{"n_layer": 9, "norm_eps": 1e-05, "rope_fraction": 1.0, "init_std_qkv": 0.0146, "grad_clip": 1.0, "decay_fraction": 0.896, "decay_shape": "sqrt", "doc_mask": true, "dataset": "wikipedia_en"}
Each number is 500 + 25 x the weight over the matrix's rms, rounded and kept within 0 to 999. Layers, rows and columns count from 0. Numbers have three digits each.

# q: layer 5 attention query, 192x192, rms 0.0898, rows 135-191, columns 96-191
# k: layer 5 attention key, 192x192, rms 0.09, rows 135-191, columns 96-191
# v: layer 5 attention value, 192x192, rms 0.0706, rows 128-139, columns 96-191
# o: layer 5 attention output (transposed), 192x192, rms 0.0726, rows 128-139, columns 96-191
q135:486549483511507493514502526500476412523480507455501504451526522503483498532510488523494509507505464479491528496541524483491531512545534508500493497486502465496486512482468473568493522515523501484495487477507519476544491477417490517495507499478488477506491472563503546492470459481492507508
k135:547470513522501507522519504481495449506501497500483487478519507509518478481500558488462533498496497536504528488555514498502470484525508481541497476537507523490530487456528520474468480510486533492498540497498486491502468486497454534509515472514509515499503523500477496473514509485499481487
q136:495554495475528507465507506537531494468492500498532480508548495519533521511497531533523467508488502519482515522485479458510481513475529499467553476512506538527472489549480515505501536482475436472485522497505500504504470512530487515510458509476511483482474443458494490553518480532491526465
k136:478497506499485473498498489522484533537486544495469541511460485465502477525457467464515507493496465552485456445498503524471514533495475456529532567461500503550488508493508488510503489533497467516511498523482515498484499520531508504517515556524485489504524526520493525455481490462513522502
q137:497500481552494506537483495482487436499525487473479500481491515518495534486491495497514494507496483499512535448509502472518560498542486524510494527531491478515515470477469484519492489544509486518493502544502479465556469481456486520532522501508471512502472517544504530505479467494495490504
k137:526504464529488491542497496479481439472490465479501537508530504491524509479499541505481531513512513517525497514510504501522460487510516484548492503526507494485502508458494496483474488528527539489483520473492516481507468472490493536504495492498516506481482509515480497488505522482474497499
q138:474438538495497503509497444561464494497518524513485493495516510497500447551475486481469513416484466536467493489490539543499536473492520524527414485484513501504454470478510491496501457515473518536505484494512511503515479529468499523513519496485512511541526516514476488499509487501504528533
k138:462505517520481521451514532521479508514461486488523491494478475516533478476525477528509514484530488500489482481479506551433507474486526482471467496492534511493502476479524533540472508483510472480516501500494533473501548486534481482509523480517471476519522550494538495518487486505524482500
q139:503465506496478477527454528503496493475500517522497491483508501486501496504478506499470511494512506528521489516511519544508480492499519531519475519517447487478496519510508480452523497478476508488521518508527480509519526495480475480507513482526490518533527482507504524496508504459508464479
k139:448511530474473524453536450479496591520535467520491498533498523477457447531510394496488437455483481472490417528516484494513539519487493503443473449446435535471518445579494483446565573477541440511559502497557518528475525550465554496538490584506514490502535460486539529532465450490492517496
q140:511473499548471503503479491483500492515535489478473477486474508515486505471516497476504513479460487519523519480493502526495530504496440479503486501510504507511490461485506476524533481527505522506516509549490512469520485503528523509483542502518480519481529522515462527504477496515490496535
k140:513517455506491482516476485483468455460484495512545513497530516502545542487522551513505527536500560455533505550465473520516472486495541480503479498580521433463473516459492454526463516475506569475482491453467543479493486483503506485490511472475496503502463479497468474487509524528470485501
q141:477528458479476481488506530489520471519488452492523515454492473535490521485507486489470471513470477497500498506508489483502470534482495476458458520518512482505527521514482481483516506503532516503512528496480485499515499506509522480487537521490531456450507513474506498498478520492501504495
k141:533526487512488464531523515459514455499498514496515494522492494491504518451538522488471530522510491535505516503504516477559444502485495493556477542554508479469491574455524535450475471490493551501448515462479451485504490502504486504485496518481506535517483534484495542516504518452519510494
q142:472505507488501502507497474541492504519483499477527508512517499498477513542461490499533479481542515512492477510512522514487505511497493525492499448484549477526512494455471509537535483490509521548488505458479496532460470513500492514513514488466516444451469516490489455484497522512536529495
k142:536471534506491517527461515514562498535520524472495508471523492524487494478481537506512542499510463521452539428486493470457509495446504497539534518498568484531503555466550494500494458502507478509456513510501480503541545485539411527533502445537468521534501548514522531528518531473523511509
q143:512482485508503493483470520510491500489522524524507498500495522490506520513490512487497517501483493508524480483489505522480505491498481536504482518514477492503482514511510490476510489506465501498512516486519490492510524508515483474484512492535488497530511498512471528482503524486493468493
k143:403481503358458529432505467586503660485564498510489425602417564425486450560528354440490423436517478469557287534505480525514556549430487483356442456453410562440499386597515476431545592424477460504637421485665529489412598622540566375455422640571519509504539457501563562519431470467510493463
q144:509510534478517485478496458491526504514493509543480492513527512480458484503487481494504486529490490522469514509484506492480534509497473473464559482478483530530531484540498507500508521484476448526505521538525491474463511497492475495462506504494482508496473515535557505509487504502506475472
k144:488531539474486487496539514507507536470515488478485457463494482487481525496485439478502481479491516541474481486482509507472503526509468446482498531465459522480511488507538504483498469502489497519470455498493531512442493468535520527458482521492514494490514510461504510490518483505500469491
q145:515506520505492518489475447518496465501511482512464454492463466517527510477471492485511519506538505529523491490480505496449541474469476517486498502520489509491466467523494457503494486479484512518500498503539483542476490502512518513483504514525488511455474492495501458500500508494515481513
k145:564499474539516517551474491484494367469529507489518517471546491500570517484506551478530532503538523497487573517511489458516474486531535508520502508571505417499489542419516535510458469538518528518455515443379482498506469441513489537502530423483494489516448531516495477508510559526488445540
q146:538493457517508478511482545477475454494496534482504516466510489514543532487506535491506530500487503519512525476498493499514469461528511532556494506546501452492483531480503501509476449521496529471475509496498485467543490478490470511524507452521486477538529498499445515464533529518483496525
k146:468476474473489539506496500547496518511511483522504489524490532472494480520523487485497485498506493469536470537513496491527506517500493527484502468505466524477519485512506492493527539487509487504572475517538516481472514544474520446505468504540507496495504460513500506492474472508510509488
q147:464493515470472519494524482504519556504502479521505475534480531487484440517503463498492488478522485484496468525505493508496528505494502498473459480471500526492512456491514513492527530493526501549528481496505491524474501538507541484488499527483526494481494504502554485506476470481517490490
k147:520514507531503479475516507478489487498491510494524514468497468516499511472487499518517524519506494519486532472495509513484506476509506485530499535488529471513484524479502509505494474495504512497452515482459495516528499468505492533515536505485506501521485558498508483525526509502491486515
q148:522508461512438529521473531451522461495500519485444496475468460517486504473491461425531529492498507489525516509518499529510519488502450466500510503497445523456484498517479508503494497532512509497495516493530496514524486461505496487477509453546511557531484526483518474492485483487455453514
k148:496525474545488500508481505443452469490488512510507520510478475527511470480494503492451517520488495478496496568500478522539504483491491518506458509523443475444503521500504493460494501490483489489539504493489477479499476484516496474458472505444505528487499500470503480528458488539509475512
q149:509504513498510507521521521472495499470458465497515499478551493505510513464511519499516520474481546481501512519469508515506471532493500476458515505468479523519527510527494499480484537472509485480481500458474545459472505496521483494527492512493529533504492524498516531520503498510487509483
k149:484528489477498471488524514468512497508478494530506496505469487533477519481511459484479480494484481505522469532473476531479509499480496509461485531449506513493498480534457493501481523519549469487503501511531493503526507502464493493465514527445515490460496481484535519516506452471501520497
q150:496481491516507527535464465553474513469540553514481492479467522493543498541474488519516531499511519467530499514521482526482490516509515520506458490522487447499456487498503465501494515483486508504505469459495489518491503503495498490541470553485505461519459502565500497494497519484494483460
k150:511490517460486534500486480522467516499525509492515494479505480515516495485460480499535507480514484524511508492509502516483522504475487518524504482450500519511486469486491474479514507496523473536513539509501485527510516474480495478528539524560538485510517551526484470490513500469498513508
q151:511517539502536494506508502534505510486485477506505479491507486496527555457500520501521518530527516475493507505453514486477487507449468479473555528500499511501499515544533505480490519490524488462497493489500519490496505491554481529515507519505489507477504495529501503537485503479490531508
k151:494514476481499500522489486489518475505464544500501480520506509498508537511531549487527469467508506488508472524491472487514481502474511513450506494528525510491454484537490490527458523505501489481484506490522509481482485508485500485474491478482471472474492476511497498479497506509508491500
q152:513477554490504508516478487474481530489511492496485483463485493535492532455504475504487509523473480521477498479507482554453507510504494499489504518538505434481509520497512470447472523530533526499496526534485483447457501490523500484532514561491473459494484519518566504482498539497486476485
k152:522494476439495491480518517491456499468508460505507484493493482500484510508499482478518488502496524540545508565492530462555491496489508474511438491466470499458515547466485530459492511482540516555497491483472498516507501488469566470492507552543524483500525514455510487488533463485510516481
q153:502486523499502476483486497561532512462514508523532514503475514512512490552459491505473471459476474520506478493523508560497490524488467478515488500485520463527492477526494488533478479465456495448499480477515532543480488515496496489489512554495512510513513470517475503531524498472529513474
k153:512489531516508453502510488499473546517501481510521455501508454487472507509425515483517535477497466532505488474503477480479499515500488497517494499494542490535458501494483477499498516497525506530476529477514519516480496505536484560512531491518471503513498537504503498498517504509514521513
q154:475511487496516493498543501482505497497497537504507492469507465489510495548494504541496517527496523495516503524544496522530455484517522502544453440514491466491483499497509509485506493479492520488507504499503497519528499508488464509482502513473493466502526460474541513495494476511510453490
k154:498464510492489543491521518506487526493514474543466536470470507489478504501481463493521504512495487513511545488518529491471506527505457540523541469486471537518498509521491488502540512490512509541512525538502495507487495492466513504507539503541516503510530529477500491507502515485533533499
q155:500508508527517501466523518482527524543527488531461494502471472488523511509501500498511490522491532462515477455547504534480478498479444501512506534478452532510497488527487489505516486503484506501510499498503480467534506481551483490528499531532509493498532486511502550484452487458504428522
k155:460512464474498541478533496495454509467488510491519516522453476483479542515494500505506508510469512477525523508519501546526489520484438485547492528546450521514469505513487475493519509465494530480481488473501514496501473505513546500469517483474500469494482548509475512478515521550484452503
q156:495459533493507487539497479521494494536517520481467493536524509533476511471493516508499501502527492529499484516479512511478576462489486516501543470538586446492511499447517489557490489493507513517499504540514503494460481508470528542495509475484485507468497477431494520551524515562547532488
k156:498493502524504492515476505528543510485536519472509502488509529482535462516503510505553508518523518502483509497492500446491476503546541484487472464522545483483506491487519498550504500492503484512502485487443536517488533511472474507502497456519456489504501497508481519474491532499480511495
q157:506482499472503499504486509539476468502521542544495482491503475523532521529518529517506487498518476447507532550477485433489486448471541497509478492504514505503507494548546521495477507453524481510512464496506495558535476508492498518494482470531510497514528492513511471521491492466516542467
k157:510485549538502492511479526541509482542513567518498489517477474496546506482515481505549502496524464473508499522512490454537479493498492524465539462526499482489493503536531468527475493522490469498511496464526496482481482484506502506494505457528489512485497451536494498535458513449510531490
q158:494518485502505471515502482510497531460483517494489490531482519482496483501514482481485546513515520499474489517485518482501524532477511488441505515489506496499500509515497466500495536500520481481489496480472521495487545487506536461477461552466497491527467485516509477510503534468500517489
k158:529509484496495500494512510478507501504554501503531497443489510543467472479488445479488492472516498530505470502497495536471496489495520501494496487474515498497530455482482527452478504499476482509492545489507443503496520483462448473454528515518544514494513515484534462533520494498493502484
q159:509504458515485485480524511457508500494494500486534511494510526475474469494510486488496528498495537530495506489526508528562475491525520511521491498510500487518506492476494508486517483533497519506503524499486504466498490521484486489490500500496496483519500510461489524481516475521503478523
k159:476519457515480488464531530515493516472506494534523526473489515507457507501496466495478499528503476526511487501483512540463521520515507501515494535484497518498502512493474518487532493490519502524503482507507478514515505531484490508485499544509509504494509524496523495523506479511489500515
q160:501542441496514497497530508471532474542470483471577515469534472467477468463531521477497464498465525482510506508548501509485487515485464496481493464493474485492519466477511476527518494470515523460515516493507533443495534499504474502491506511502487459533492504513510485500483466506529499537
k160:493525548535533484495491483508480496529520531488509518491463462549529548517484502517485514510492504532464546501477492502521470455522499488560490580500539476527518516485465523531462423508513506518426524503455513527542462436488499521507546462491482521522505555501466494527539545525500516532
q161:497488528508485535504501496508508519475537522540444490524481518510507514511480489505504528490524497495497493475466483497528504527506535494494517504513513543512487492527523487459486533541501493523494486497477481522494450497527521491509485496485527522453492500498519506498512514493465497483
k161:494489495490479481503506497540526523501485503471509481497528528436469447497514461458524466476490487498523468496539495509481536532493493494458515443496464523513477460517513484499543561492508475492560487503546505463464536553510487488468467526509497477499486477515528521481469477498512495501
q162:498490493489447512507519518465531511458511489536462496545496510501481517481492498501501506497520532498513455496501493492463483520468521507476511468503496529492494478520545470452515525502521523494527496539500513529490510537526541474484481518504516499440498485444531494515503513496497484464
k162:505485468488490484513496507493498517501484496469524498500493500476497476495502460458535432462498494486497466490537490501472512528492477486456499498506506517507483468523495501508501529507491440485541478501543517461482534544500485518499487536508495472500487495520513489494486510512514504494
q163:492553503488520491485495529493460472520479492450521498457486491523525479500516502521467499493461462482487514484498498472499533493518525509516452542482484514483488514489487515505501480491489513503492513453521508492520494470461479496493492484483481514551512511532500491484460463489475506493
k163:515507484494525506531493527501486462508482546500483519500505475527519535507473558521492516519524510494499543502510517471530465472511507494533520515499503488518496532473498516513453471493492537541486505487470497520521463464508500508513505448501507509465507515511463490484511516518485501502
q164:497508448517503460508437523553466455557475461463534515443463524486485493541548507474481509504469478508544525496510519475516513483565474460540507520532481433506482523455460502523532490497494517514522463464493508487511494512456458544484518505547478470533502483503457521477473463510489527519
k164:537504499534496491515493513481444425491515491479511517500499516533494536475477541502501538504505513487513511465496517539497465536508484489569508542519522470529556543422492515475434466517490511493465518485503490445511463475488500524538521470514522500500482514502464474488505502509485524526
q165:486420472496445488512506529500532502502492512493537515532506517501485502475533506460490513470517473532523486482526519535537487480493513475509521531535524502500500513462497467510504509518520519496510512511533513527483525533487512503522492454520521526526498459464500505469528528537499525527
k165:488490488509488493482486468486488546489535460503502508532455499492488490511536473491534505498481539473508437508486508538509528502499492484492475533488501459471482501497473507496537485508485489472494460512514490485503546524499522479513486567543491522515505522470515506525486516512485487485
q166:493460478544501497534506487499500525470487498523491524520490517463491495465480489490464515491515494508533486479513513508506521494525461509500494514485476511518484481515508508485521513517461514465505492511555454490502532522502494474524488503513483533520533527508490507461479514467504486496
k166:491532513510518512505537492469501496453557498442490491523499489520518488487514507514486475491466501481488515518507485499443477506487523545482491479503535523489516437544531508495473478510482502451477532502515483480475545474520516501515520462450455475487490507493556483542476497488531475510
q167:510460489513507485524481499491516518488466504522489480517523522474494510470506517509476510505518492511522500481514499523491493444504501519492514505494500518515489509511501492484499493510488494479522486499539489487494526517512497482505463478498484523522503501505508523488511503465516475508
k167:459527518516522513506541464479524518451516500498493483484505523498479479517532488495482436494499480503467498506530488491481518496532500531461499477490500539496514435541493494485532512517505453507507508513505479500463511519490526477520480500481514464466463498494541515502498498504475469500
q168:507530549516531555503523470467503513491515512476482492530494483519528522469489518526513489515499516478457519468475469453498522483490521515499516514500523531504516483504516517527453494515519477509453497506487507490530472465506512511501492483466485523473505489517519486520495485497501513514
k168:516496481510539503540475530503496430506475493479484523502514486505518516489476543497476471498533472487499547497534469443504480464520512506518543486519553492533485499483490493537446500514521507495483527502457519512507462462478487541511502444480479477485477467519483466476506509509513504509
q169:520427502491497480523493526450497506524493502514489508520510507487490478492527509507500512493516511508513499480521508535487503456498500529527495495506514477492508522477526490485492491506508522498505491504511513514496498502485531501479495471522481524545514506482476517497504507492520512529
k169:459511479503520526486494470499501540477540501542521503511482497494465508541506461535539475503484496459481491516512511469530535497547470501457489454496460505494475450552471468489567528494491466495527416504504481507482517551498501471487450515502511511479499465493514510512464483545500451483
q170:493502476498488510471469498536478491522495493523546499508510455501506496503491501479489503476529473507527524523548497507536426501514518506526525476544446484528464531521453494508510507475468499499526461480490446525497525525545507498490484470545510493470531484442457472481500495491513517503
k170:491494517546494489488499491540477550525519551531500508509469502485451486541497495493522520499482516485472486472508516521477523512518498474524500557486496464544504561504509497521506472523485462502510505513507522485490551533505524509541552524519481538554509499545506496484475528507471499517
q171:493459524450463504472490529540550546485465527523496443513519511482468505475485495451500507483527488534553451519505490569476477490462485506466545470483451572505526508548510505474534510494468501516551473504558492523443548552561492467462465491529505541481512518463523541463502488498504453494
k171:473498505492485510464514491511505583490500536503516499485477492488476497506515464490504499494505516491503463498485494550494523514474496499478484538476472516513485499525507495512533520487499462493535494512499511505481525536509517469522498535489493493507492506501526500503482489507485498506
q172:510503407536514463504503487496444456515511460509513529499453506495489450554520487484497511500464509488531525487530493457524481484531475525536463470522474451523472492476489499500509492488456514500531500475469475474531495515474497507481507525516508475518510525473451500470501472506511528504
k172:494507470496486487479495482507488514473533514512505513521455500481497483489513475502508527544494518511497465502479532535500505530516494488510512530514476478490509481485494522484534471502474504477493449499508455465491534536531500486471519549524514530511496522524485527481479542495492473514
q173:496510491514503490495469548466523479452484459479511519508500480511546506462447492545492474501520527473532470464485496450511514531479495474466451516497511501515493442522484475477495510506489471462481495470494511541537448489485463496497512504464498522476467458523480496507517481531506507467
k173:535483504544503496531457488467501439502479467465457501521506495502524504469497500477451493481473484527516509501515479461540485504477523515520515488560518496499472505501479474480483505535526523461484514507522468476518462477511500535508495475476488526525498488470469526497491489487487519515
q174:510525524482485527525508505428478501510487491461472481496485477533530528457510500511521508503475512467512511472493479488504516515502498458466466523497494489494497491501491459493470535490562505485505485513488505474492503484501522507530506519498514500489472502528458528492482517528482506488
k174:523487466468497482500473509452488448505500498508509523514508510507516520465510522489496502521507520499529498537507488501529490501519516504518466509507503477462523510495492468484467510516541488500502497480496487512519492489480498475504488492471511516473485493499461516505517501483487500491
q175:449441518374402519488497541585530606463525497565482441576471521458440474542486458445469486442544471514553355547522511572466489521444478540457472468481452560453527471579526468428559558455484494518623453514575492534417561663541521408440474582573527551448580508444557570480483462475531458450
k175:472497499499493489463510497510498570490503539492515498494481482493487489502502478496504509497514505497510470491500500542488530503481500491492486533486499509518478490522498503501532515489501483500523500514506507503498526540512505488512503543500490499518494523521508500503496502497484497507
q176:456528517499470486484520553461559505512448477487534483486546478485535511434491476521491499500489489512534490497521514521515486526487502487521530494477469531491505523554483496508530509490511497477506527556514499490518484506497470511498524477514467498514543480477500513504462491490501442512
k176:500503521530510520498526479449475469469451499480498502472508526499453548523502508502469499492502539458483547497534502505472493528500491503536517504505481502542502513501508475504492524473472525487466515502507538509492495487502511516519485480454486505509507480441501501500498487537499471495
q177:569498451519514471500490539440472428503498463493509517462540478488523532472480516489522524523506544492504549475520468458529447472509502482500482504534506484500513522508514481469487503553485499513486531516476462453555479463484477492512529483508487498519488520483518526485495505474487489511
k177:481532475490488509498492504519483472483483474500495503517463501483506512464518488487477498544489479524520496545498511498516485518494484495505505502508465529473516489491489490478515491506518505506488480482502462472494506504492495478460479508504529502499522485500497500506493462493509496514
q178:522485478473502499480527508479482497485488514517464524545497483507473429540534504488490470499476496486480506516485480445529490509486524482521483483445523513511568498506478538517505509513490472500492476475472542502508527498453521453484488500496519529498513502482537498508505517474496509482
k178:486491539495501472482501548545503598542508496482497454529465492505455469511492469492467488474473483481517455478490510499517514501490478501457499523477463520489538472552502523492533500501493488478523468518531477495470498531513505484481491536517515543512525475490525493494495490469497504480
q179:474524510506489500512481465558514521490531506527477471509469509511540541522502499510545511495541489506518493507479533502519501490508508498496446540522509487474437483478540486483504501492538491520484488480516471536522488505541477510527486509479524490544500495522480472482541481488501505504
k179:515472470496486526543463481482522404508507494479523553493543488511547500492494523526542505485526488505488544477525474501511510491497505551536491504523555468494460514471480454515472494503495505508474547487464505502540481461487482503526515444521476461521510527532488504526495498528547533517
q180:527517494500504480492518519457511486508506448511503516484480499507482517509491500474485466493468516520498500503478508504502472463511492463494483515505515495471553504484534522484511490534498516492497527478506534508518494492511497510480536496476513503512533534460511542536500493507500512541
k180:477504478483496464477525524504526527508485490532481484535497492491521487487514499489472492507494479516515468537479516496526491500479487538471502507543477509458477519524486498465491475473508495511489488502523467489486526540526502484468491488483477503494509525490534534520503488511533519489
q181:486507455532471530516493522485542454469449507471449505460525506493494500471551491497494490526498507517508489554485537514528526516519515471509481529480470538493509516493457534527530495502538508504504514518526509484540509464478478500507479458494511495505520485493496496502502492494469448506
k181:500487547542492522499498496441521503525449501473512493464491549520477454536552485473450496484491532461480485515502482549524498499487489527502503521513477494484560504504496556479509535512516511468515527532496516491496453504483507475514485529488491509510492488485526516509484490518484528495
q182:471513494521483488499503486515543503505508514562472485492457493494504512570528479497472487528479466529501527517478528495481536506485476475503497531474494507467453490505517508504526529503535509488519485518516503515530506477506524493496519497506531482516547485533477509509510484443487513516
k182:511525535493486512486496461457484475512500515511531489485516520499488479507513526519504504469508483505486477495506492523505460501511480517530499496568494457486479492518507480493475516477467505476487514490521520515475455507525519492498510507537487492510505496500513494506464517545528504494
q183:521512479517510471509506505510535508502454471496533513489491506520482519510521526476479487490481513514489518476512516552532482491517437490500576520489501467448527528480503505535500489509492496437495509472483537499480519499492508503498490497493500525533502472462454519522517539509500510502
k183:492526480465507465539521461472492521509492496502495464495530516501475485543466537496476503479479506483518479491487483497514494493514521507465496454510548487491502523520493500476493502493451508508524491507544499489480502544487491502465505491471470488476489502493499527469488499516495544493
q184:513479524488520496470519508480546505544521469536521484485494494485487499515475508528488490497470502523528486482554486511471487503478469502519513487503519476493501494533514485511505504514478529490515527535508495498472499510491501502488531545516505461480530489493511562497478486482509476503
k184:500500504470519527474515491507464500461481496526488496512482486478493555506489522511519524515505487539522524507488535506475485540509457492532499509533466501525454496478509479509518502490503523520461477480468517547464482513520497528513501498498508463499515534486474497463526497548506464513
q185:495505475526456478510499476520506506504506561466463443488520496481532485515511500508522534459502503522515486529492533515516540502515501466507507491482513489449502489469525496551498495508512487520488455495500523494490514493524498490510470492480505505517522470509480508467492492508469496511
k185:508501484503500537500476467462484483513529494505515499446495555491495457521513496482516528481507505454484519465490456508480506499494500568505517476470519519503509493493503448555481531443491465486517530500455518492509504498469496449501511504509497495494504479501544481518487477520484474485
q186:478481516499469496502470500542484500516528529535518503486477458526537497537515493508494487494471440475521514517525487515487475487509481484544471505508522444463470522506516504493491497492514529483502494491508508539520479498502527481529531499533505465521561482521482490506494511459515532484
k186:513490545499507515484476483494457493531499531523517472524476495496521489541492550508520522498496456484513495515541504432533484485510490529548505431534507480505467516525519480492491521460505535513520532482508517511491484507515508496508525480545475508495525484506473481528465498495550495497
q187:470483496532464512514498487460524457494515514527468515467500462507466492504488453490506502505489484494490529531494521535462510528498484436490522486467485517458487494530473526498536521506511479483499511522498517504508509469516493501502517482516523549480530479486532533522492486481519479484
k187:512537513561492533500483508463483518500455478514498513515459493514476466495503513492480515500468468536477473551479479507479490498494479503511493502516479507467500501526501493509489501518533457505513514533535497513529471514512482529448515538500464515490540512449509498500464491534520482495
q188:521490490516522469482532499461506511495491483490548494520513517502483476455506511502490514501502530497475507498512504513545483496505532512481528501532528464501529495480517476491507507518481492485496507474465518473481497522489491510485482499481484518500504474453481530496524507525523514521
k188:489512455507488476499512524530522519466543493532476516474507514500477503503465478491492491505484482512527486516483505519466503506526531503479516500504532507499512500520463510499509487504496488523503479505498460508524513537465486526465512520502502496500520512479525500510510475498478521499
q189:496510505535510509497530508513480486475491526490452454510497475488506507484549508518540496511508519488487514521458535482541514503491555495509488518464478547488479511475512530479524526486536484520521487524507501481520530484543479507554474472487512496503513490529507498495486480468469505504
k189:486494462510474519490489519444523482539477501473510560494495547509495488526539483519521486520486500463506498508495488539482485481503485518476528517478517487475552497537504500541494510498520480440508516513513530482543474491474508471475496522518487479469507470527526488514499474500503520487
q190:496498512484504486508472481492471508511493501498475498504524481504479499480481495510500500502501501524497484495505508483450567507499482507467499467476496509537472483492471468516494552511500454527511520518508489474480507496489519488477515549474478493459459528491552464519495517524504503471
k190:525477507528507497483495490517492494476506483464480516480490496501503490499498467483495499511507522554476526461495516499474500515501497459531480505485500468504550487489514493480482485498515497497479471503465512504490521465528499518500510523539534520520520492472494529487497518474481471493
q191:494491437532475465495485521536484467521512561481439509468503461519497465520512468477507507506468493463519489522550520533483528500522494496510484492489466481484503505507468515530508512491488479517531507478474491503516505469505482455504467487527515506504524495481507483467477500487504483482
k191:489487514549487515484521526499469502511534503459484493509425476512486436533494471490471538515475501494495521484523516492497507497506472490523503465500459512484553482515566525466496496482497495451543523495492487452515503494504514469455532497534523528482506501488510487541449489495482472486
v128:502442483534491485528481527471492494541496516488502474494491478514526476496477518502511492462501488470513493482524486487520525465521473439493502483467517482466522520517559528503492487450532489476521522506525517462512528511500491511507527498501512500503501521510502493473494509501520495499
o128:524507488506504507509509455497494535445500485500464523520494535505488476479482525515477509523529484496515513484496504511516516516490497501473481471508479490488497488488491532518529509499464509527489511476519497523509505521485519504506519526512473485490478475478505478535472490495477462510
v129:499467479478537495511490479509442497546498499500483490506488478488498521506525476473502513483444512493572493463462458475443510511507488478517504512492524478519486506511541513478521533493469522503480457504489547486511522523476503497406462510500519538509489493505485488507508525542488511514
o129:507529544443503496533516484498550473428493487512472461485505514515469494486507465515494502534534502498523451484465477495504491488521555527517530476468500509447481424524514540495526466460511528499521460506560505504521525461490475516524531463519493463466487519476533491540514495518510502492
v130:528482487496500525504491513497518507504506520515499560478514494493464509532490489462484493489485502508497491496505458541471483541520489506513502512475538498519494525514524502468470505462463482498497525518500485509485492496473454490483515494477531533520502472513513501480500516528505501529
o130:488494482499519480521486501494519513465434519490506481513519489486490504551517553477500502485529427489496509500516530524518499460543532489507531520479488486461486491513527489481485526443519512493509487524494528514521526498485508503513501489509523485450496525477483542526486500494527455523
v131:460521530503461442487480485505482506492503504498531485512494507457508536528465453541524539470455506514575486495485578536548503470563498490503484487510485476523456470498482506521525502525493517513494504482526483521485486523489515528503532530477489464495486491504474492536522503498489532498
o131:500519535501555513487525465518506517517509495473513497482514486489493501494519458489507501493514522477467495483503518481449487521475486463443491472465461550515512456495496502515477525541509483531467475494528519497491527476506504499510512486482506501487506476506503452481513511525486520497
v132:503481496497507533471484510494519501468528490499503454512505544511515479458520495517503501547493484504437505529471524528539521529473519502494484521515498504420498523479502501491497458495438500476480493531474487503522527463552488456506495511529545508497524485491509474463554532519494487482
o132:493471478515460507524486555501434498528528514490554552512485477512518519510498532512491504511505469498542485504516500520500473484500506525521464501499504476494518468518511492507483456463489519472482486465516484495462483520496486522548480440507500477530517475528442491509515520494525477523
v133:528511525506497505507514477504501508517483514507467511481494494485490516511515491484492493484524498503468512495497484510472500495512500520493510521532501505514511493504502510522483495513513469488503506494510492504471498493508459518525511475464475501522500482518496448493500496489498487518
o133:511498490513549472501514498482492517519469499470510508503506451487524485515514508461522503499503509508486507511497522521510497493504491489493529515496505502480525487494490471465499537507497485490510536510470515474509487494492522494461482507481513495490488534461498510501495523506519518502
v134:483489484530492472493489453455490526469493506517475450510519512478474502525551508532527510488482545499523489480478592451529495462565499451489524491508503451470515510489491534513547487525478519492499521460514493498483508526499561517511530543496521498518515507494468498536490505434439503502
o134:522507519526539540469547490527517507493542467492451488476455489496473507445511458502527472511480510481465474548465501519509457528459471485483476510468475523500511444499499499518491483533521469532449483488507563469453482427486512472477503463492499502499482490503523451458562507497479528488
v135:503497520496495518502434499515477507474490518490484504503497482476499546537492477526540523481442543524549491519462539489524466507527482518512494506491503473555504511504506499519504490470466502494481454501496529504453505507529553513448564522475495531496501492516479476505482503510522521524
o135:540505510477535482498491458527512529504462471465491490521520514490475504523518493510511503489526464464459517513480485498494438460530534465485507489463452526461486459495518491465485546494483524508477482532505510504483503470473508483502511482530497494496495522454487497506533496508495547520
v136:527505478449525512533461507505504490515473476509477493499489482500506527470492502470495494497468523537533482527460475499472486513480448545471489514513502528546471494526472495519471497491505499546484435465480536489497503502526490506436490524516482500479465519503514531483522533525546517510
o136:528493459451495509521488510491512496498478481496535482550531520513497484519479492499503500522529469523468477488461499513518502461518549531504478505496511522497488482496496507510506490472481526474483461518507447529508502495468464488510484499523500517517518524475502496537492473489515531483
v137:520525514488512457508505486495488515510479506500490513479489503480496505499495496505508501495507496533502500513496503496514538506537491520507481495512505484532498490501491532522500515529498505513502500478538471506484486490493467517520493495481481514533513493488504503486490485485497520507
o137:493511508512562493520551498502502523514481510465519508502491477507492474519511483458527476501531537475461472518486532542494493531508495473470527513483513498489527481514500472467514500505497499493509513518482503489490506477503512503485490520488511498491504526479492513476521530512510515504
v138:474500496503507525533476462528493513506478513480479477499507468515486488546504489480552477475529508504459512515503506472512515440524448503489564471530515493506523514490512490487521523492470444461492474514516457491505479500507452511483486469479476517484504443572476487467472492494490541524
o138:515493511509503473464493490485478483482495526525472514503497492502509494515506496519501443518512486513463528506520467480541490476523481468473470486509521500519488503454512495492502554489473507500510518519517520459510502539507523477496513510546466492489498508493511474496498490482516491507
v139:486464462520461455560504531513486494554515533487467528479473451502505481550463510468498508428506510499579520481530481465494482464550504472496479474499490510543505473515539485537518534502549501501528481483507512486491511530458497568506507473485471500500483499532463502498482500463522497489
o139:506529514473533489487517434512555544464466479514448453515516523510490497484527502521488512534505517511500544473502490471495517497493499472457526467470476561526488510486502548504516534547496509550495499511487505508537505501517524515442522546512480529474477491458549488552492474513465489471